From a checkpoint of a small transformer trained on Wikipedia.
Size: 11 layers, width 640, 10 heads of 64, MLP 1728 SwiGLU, vocabulary 8192, 65M parameters.
Architecture: no biases in attention or MLP, untied embeddings.
Training: a variant of Muon for these matrices, 478M tokens, 3648 steps.
Each number is 128 + 32 x the weight over its row's rms, rounded and kept within 0 to 255. Layers, rows and columns count from 0. The size above them is the row's rms in percent of the matrix's.

# layer 3 attention key, 640x640, rms 0.113, rows 447, columns 256-383
size [112]
[[118 185 104  73 149 124 109 118 124 122 106 136 150 160 119 101 107 148 132 127  90 145 143 156 172 126 125 119 103 137 176 160  67  64 118 153 101 198 132  57  98 143 133 164  67 130 158 139 158 100 141 154 122  98 122 131 102  86 124 162 110 127 174 120 181 148  82  96  75 150 111  69  99 126 169 141 116 101  95 105 111 154 159 163 137 112 137 193 109 125 187 104 119 109 130  74 151 144 119 158 147 133 103  82 155 141 133 129 125 157  88 146 162 130 106 109 136  98 133  69  83  93 153 139 166  90 130 141]]
# layer 3 attention value, 640x640, rms 0.141, rows 384-395, columns 256-383
size [ 94 101  96 102  96  98  97  98 105 104  91 100]
[[132 160  96  82 177 124 136  93 168 131 114 131 119 164 133 109 120 105 184 131  87 195 126 140  89 126 148 142 158 147 119  93 143 118 127 107 144 116 111 110 104 199 152 100 131  94  77 154 106 121  76  90 170 145 131 128  88 148 172 144 112 124 149 157 104 144 138 126 124 159 144 127 120 148  94 190 142 132 130  90 210 106 105 178  94 169  89 114 118 150 114 152 149 137 146 122 118 205 151  88 146 154  77 124 170 139 147 166 111 172 140 170  94 122 145  74 120 100 127 169 106  89 112 151 171 121 141 157]
 [123 120 150 160 140 121 183  86 129 129 115 129 128 121 187 112 113 137 122  73  82 147 119 127 138 180 121 140 160 166 162  97 112 132 187 107 132 170 112  68 110 118  53 108  90 136 139 210  95 186  82 111 114 153  82 106 140 111 185 113 152 128 107  99  47 135 109  90  94  96  97 146 129 119 131 164 100 112  96 118 161  82 165 135 102 143 112 164 125 131 170 127 183 112 151 140 115 153  98 177 140  89 118 179 131  80 158  93  71 141 117 105 146 123 143 162 192 121 120 123  95 126 135 121 123 188 139 145]
 [ 72 194 114 144 113 158 101 123 159 122  97  89 130 111 125 129 196 126  91  59 138 107 169 127 184 190 138 122 168 109 169  78 175 129 166 116 135 131  78  82 116  84 131 127 109 165 110 123 137  58 135  87 158  70 151 120 147 191 161 110 115 113 127  75 123  66 169 134 162  70  84 152 143  76 135 132 103  67 123  79 162 120 187  91 135 103 133 135 149 113 118 134 139 118 114 165 107  97 123 141 159  77 118  87  96  79 173 134 117 147  82  94 105  64  91 155 115  78 143 143 141 124 179 143 117 139 150 161]
 [126 107 115 157 122 101 136  95 123 113 132 139  90 116 119 190 182 154 170 130  66 121  95  94 136 173 160 130 129 160 155 159 143 172 137 140 144 149  93 117 132 141 152 138  92 183  37 126 151 186 126 132 118 124 119 123 131 154 163 196 154 120 202 161 129 166 152 170  82 141 117 115 139 132 149 131 141  90 149 219 117 114 183 167 140 188 132 133  93 130 129 182 107  94 200 139 124 142 139 151  89 153 118 148 108 119 144 135 185 141 158 156  93 128 142 105  70 131  90  85 165 111 140  96 157 103 156 179]
 [129  69 137  41  53 137 168 132 132 101 141 105 111 160 132 137 178 120 168 164 118 112 111 158 138 145  96 105 125 156 116 223 148 119 198 100 121 162  94 157 147  78 163 106 120 102  76  87 125 127 141 100 143 127 156  97 121 121 174 110 142  59 140 176 146  87 151 149 122 140 148 106 115 156 146 132 192 188  91 131 119 143 116 146 172 181 105 135 165  74 160  70 119 103 195 119  99 195 118 105 120 139  52 120 165  98 124 106  60  92 177  74 146 172 159 126 120 130 111 137  88  62 126 183 121 136 170 145]
 [ 90 121 123 111 155 137 123  73 110 153  81  51 128 138  87 166 135 199 134 157 162 141  85 140 133 121 135 149 117 137 119  81 107 133  92 111 167 137 103 187 153 177 108  79  69 167 107 146 120 118 184 146 132 116 127 140 102 129 118  65  98 142 125 102 187 108  91  85  96 138 136 103 173 106  86 170 136 139 102 109 122 119  88 124 162  84 156 140 101 113 148 133  79 205 102 119 149 183 154 122 148 148 134 167  69  86 127 140  78  93 101 120  87 120 147  86 152  97  88  97 129 105 106 176 107  91 151 154]
 [102 170 169 150  90 112 100 134 145 172  76  70  85 132 130 110 161 104 182 187 108 100  98 121  55 107 158 127 100 143 122 153 113 161 137  51 121 123 141  50  77 113  71 121 129 101 118 163 121  75 213 159 168 160 132 129  94 168 152  54 107 142 157 180 146 117  37 101 151 144 153 164 133 144 202 139 149 111 136  48 118 163 133 108  94 155 168 144 108 148  89  58 106 103 121 128 161  62 170 123  59 146  84 161  92 125 128 109 131 139 131 102 155 125 141  88 169 164 163 194  90 106 108  91 122 164 189 153]
 [ 69  84 157 123 112 117 113 152  73  97 157 169 151 159 169 154 158  88 124 159  82 125 147 119 151 179 119 143 109 145 163  83 173  88 143 180  98 108 173 133 149 117  64  58 156  95 148 107 142 160  92 177 122 122 121 133  79 147 170 141 170  84 132 151 183  98  69 140 135 150 167 160 100  79 113  72  96 175 160 117 118 104 128 154 114 164 178 131  75 124 106 172 138 150 105 108 189  85 128 109 118 164 157  57 178 116 120  92 189 140 110 125 161  59 124 117 157 152 121 125 145 116 113 139 102 138  31 163]
 [ 85 151 137 121 100  82  96 150 159 153 156 113 124 108 135 134 166 112 176 163 107 138  80 152 127 166 138  96 136  86 111 159 124  92 212 152 112 149  78 161 117 122  98 122 103 111 164 109 137 176 126 177 164 109 196 156 142 103 102 141 117 173 128  92 103 118  56 108  93 144 163 134 134 153 108 118 123 121 178 108 181 155 105 120 167  69 140 114 145 123 118  81 142 147  66 145 110  94 118 119 169 146 124 152 109  45 123 128 153 169 153 163 123  93  68 141  97 135 158 109 173  98  58  94 153 123 131 105]
 [139 131 135 121 110 107 152 139 121  78 126 121  80  90 143  83  93 136 102 133 125 167 144 105  86  91 147 152 112 112  93 126 132 107 152 136 145 126 142 128 199 186  91 131 136  99 169 103 196 118  83 158  79  77 157 133  53 131 192  71 158 160 162 145 153 129 186 107 125 101  97 109 177 178 196 141 186 130 123 129 147 100 154 145  99  96 128  82 152 137 100 167  94 136 172 105 170 104 147  81 105 186 101 143  93 153 132  90 138 133  50 103 117 153  62 162 121 105  89  89 148 129 145 173 101 156  71 133]
 [130 129 146 115 183  72  85 192  79 107 101 150 172 123 148 161 116 148  98 175 127 126 119 166 100 141 142 128  69  96 105 136 138 129 158 116 130  95 123 137 124 139 198  97 128 165 125 133 115 169 167  97 153 217 192  61 168 106 120  95  99 131 116  66 140  65  93 107 150 161 120 113 133 142 117 124 172 119  98 117 156  97 158 139 112  98 109 179  78 145 117 134 168  91 109 156 132 133 162 143  82  97 160 129 126 163 156 148 172 139 133 145 138 132 118 122 163  93 167 128 145 142  97  87 165 123 138 113]
 [140 118  80 120 170  95 155 175 209 118 132 137 141 125 122 137 148  52  93  97 141 114 138 110 110  96 144 141 125 127 137 165 125 172 189 172 162 177  95  91  98 102 154 149 137 113 146 129 117 104 127 165 134 110 134  49  79 129  89  93 124  80 101  94 144 113 130 134 149 123  98 133 157 131  85 138 154 132  99 105 142  92 119 118 110  82 143 193  97 161 109  95  87 134  93 148 133 140 140 132 128 183  93 141 177  98 189 195 105 159 205 147 124 161  91  94  96 147 143  85 136 160 114  71 146 109 125 139]]
# layer 3 attention output (transposed), 640x640, rms 0.471, rows 384-395, columns 256-383
size [ 93  95  90  97  93  92  92  93 102  96  90  96]
[[154  87 112 125 124 120 142  85  72 114 148 121 159 118 146 178 150 143 156 152 180  67  73 104 149  96 131  97 145 103 136 139  93 132 126 116 167 122  91 131 157  78 129 116 154 140 128  85 174 141 143 106  88 122  96 118 209 181  73  46 119  91 188 105  78 128 125 116 104  60 181 110 118 150 137 128  76 103  89 142  85 122  92 100 117  81 152 154 126 115  66 126  84 143  89 204 120  64 138 174 117 186 123 160  89  85 135  80 169 100  95 118 190 111 149 173 104 129 145 109 123 114 128 125 162  82 100 151]
 [ 90 101 191 142  88 139 155 155 152 110  86 120 148 161  94 154  99 117 163 152 137 118 145 122  85  91 155 154 114 129 107 210 143 138  94 122 122 131 131 156 142  96 237 111 190  87 110 126 184  95 113 124 104  83 222 135 147 158  91 132 105 159 110 200 170 139 195 124 150  92 113  83 161 122 132 136 118 146 119 134 179  74 103 107 126  78 133  84 152 119 152 177  91 136  71 108 159 153 123 161  88 156 126  97  68  93 165 103 123 109  91 178 164 144 103 114 110  92 130  84 115 133 108  85 149 127 143  94]
 [193 105 128 114  86 143 143  88 143 120 134 132 170 153 132 155 130  87 169 161 107 171 128 118 107  94 133 144  99  94  93 180 114 137  78 155 161 170 185 149 100 138 155  80 153 148 117  85 161 149 113 147  87 143 135 115 133  93 116 188 120 193 172 139  70 175  99 136 106 137 139 117 141 156 113  93 126 169 133 142 144  91 129 180 113 162 145 136 133 119  98 139 159  72 144 174  99 129 114 167  44 158  74 132 137 157 119 135 164  97 190 167 125 138 138  83 169 192 168  56 111 161  85  71 134 152 117 130]
 [ 99  71 116 109 166 169 153 121 133  96 170 162 218 138 126 140 184  86 159  91 127 177 141 153 106  99 127 158 138 116 109 110 156  91 101 132 106 138 109 132 123  90 128  99 130 113 213 151 107 152  88 123 128 102  70 149 134 135 159 148  96 161 128 110 146 171 104  70 147  96 191 146 124  97  55 113 180  98  97  97 152 167 133 131 119 111 141  91 179 132  62 136  87 164 109 149 124  56  99 115 145  83 126 106 141 115 114  94  92  71  61 128 182 139 136 150 138 145 163 115 160 135  87 137  55 179 125  77]
 [150 146 163 139 154 109  85 146 123  96 121 158  73 143 127 104  63 152  72 123 153 122 148 106 136  95 124 103  74 158 154  84  74 142  79 137 155 119 204 159 184 116 133 171  99 126 215 156 105 130  75 100 133  70 115 145 131 139 139 189 118 163 157 103 172 130  76 132 101 171 150 163  40  73 152 113 141  95 112 145  89 101 112 182  97  87 165  86 113  91  94 145 111 199  29 130 105  62 123 101 145 148 168 118 114 135 150 134 173 159 130 134  66  72 124 155 158 110  94 140 118 128 121 125 158 129  49 147]
 [149 123 139 161 108  81 147 190 141 123 121 193 139 117 141 106 164 142 157  64 103  93 137  73 113 144  99  72  91 164 119 237 153 116 166 156  93 110 201  77 145 106 147 164 152 146 168 149 166 108 112  91 132 130 148  86 155 153  94 145 194 164 174 133  82 160 121 159 135 125 130 136 132 102 205 111 157 126 155 125 121 140 134 106  69 115 152 139  91 146 115 121 126 104 176 112 146  67 142 134 101 124 143 109  92 133 121 138 144 133 162  95 142 137  62 134  95 113 143 155 116 176 149 121 165 126 115 139]
 [147 180 130 151 135 128 157 109 104 127 136 171 195 125 139 149 162 159 110  54 121 118  89 115 144 143  93 122 154  99 137 109 128 101 111 119 110  46 100 151 169 148 169 127 118 113 124  96 136 178 127 139 129 119 137  74 151  85 117 128 164  85 146 110 133  77 120 106  89 119 168 138 124 121 104 142 121 155 124 173 131 126  94 105 175 116  91 112 154 148 123 159 155 167 140 160  87 204 170 104 152  96 108 144 140 151 163 147 136 143 149 127 116 173 121 123 157 133 170 133 138 156 153 159 102  67  77 167]
 [151 187 110 125 179 109 183 124  78 104 121 100 163 127  93  71 121 140 126 130 129  83  97 156  85  85 106  54 113  75 144 104  75 174 154 106 150 167  99 145 100 154 183 197 109 152  96 109 120 154 111 152 143  89 118  95 203 110  91 143 129 150 144  88 136 167 123 179 147 107 137 165 102 152 125 167  80  96  88 144 127 118 112 140 190 135 127 143 177 106 129 111 178  92  89 209 132 179 145 212 118 112 120 176  91 113 156 109 102  97 140 138  99 147 122 157 132 105 119 173 110 155 122 122 155 137 139 107]
 [174 122  87 127 131 139 124  87  90 119 145 117  99 165 140 130  73  83  87 140 115 186 149  93 118 119 141 124 132 120  98 147 128 149  75 201 200  96 103 134 131 103 148 191 158 120 119 114  98  73 107  96 129 144 118 147 147 125 148  81 152 192 138 123 125 127 129 143 175 116 141 143 100  73  83 153 161  88 130 122 120 109 105 128 130 161 107 133 122 119 107  90 137 103 118 169 128 115 189 138 121 100 160 122 198 208 133 161 106  89 152 121 143 168 137 136 150 103 106 107 116 188 159 207 105 146 145 137]
 [100 119 253 128 144 131 140 150  54 161  94 153 187 139 176 183 108  79  77  87 115  70 139 119 110 140 161  76 137 123 214 148 194  97 118  72  80 134 121 150  95 103 153 106 122 139 158 124  80 131 144  64 163 136  93 154 161 126 106 138 152  77 128 102  67 123 139 149 163 192 118 166 138  91 116 145  89 112 139 101  93 138  92 102 140 138 126 172 137 147 161 156 103 161 151 144 118 113 105 199  92 112 134 145 150 132 122 165  79 120 208 152 154 114 147  63 123 150 122 206  87 172  94 131 103 155 133 123]
 [176 116  99 164  47 135 114  68 124 132 141 146 110 130 154 117 165 157 169 109 179 189 102  77 162 154 106 183 157 107 139 126 143 160 106 123 129 158 139 103 111  92  60 137 107  98 140 138 157  90 122 187 182  86 108 115 103 135  98 115 140  98  83 185 134 176 131 122 111  99 137  96 114 108 101 106  66 132 135 168  93 145 156  82 167 146 148  91 177 148 131 168 134 147  92 135 123  96  95 203 164  96 132 148 129 123 133 169 138 127 134  75 163 130 156 137 172 104  73 170  95 127 132  92  63  95 108 145]
 [109  86 131  99 121 135  64 139 106 133 100 149  87 177  84 155 117 183 122 199  80 159 140 167 159 132  98 131 171 109 108 103 201 109 113  91 114 100 157 135 129 183 159  81 166 122 101 149 121 137  85  33 177 154  98 119 110 119 146 106 128 133 124 126 170 135  99 171 134 138 131 135 110 154 155 163 157 153 171 143  93 211 141 158 146 141 129 103 133  82 118 156 107 122 181  74 135 128  88 144 125  85  93 141 109  96 106  70 137  87 132 130 127 111 151  83 132 116  76 155 127 137 135 138 105 165 149 112]]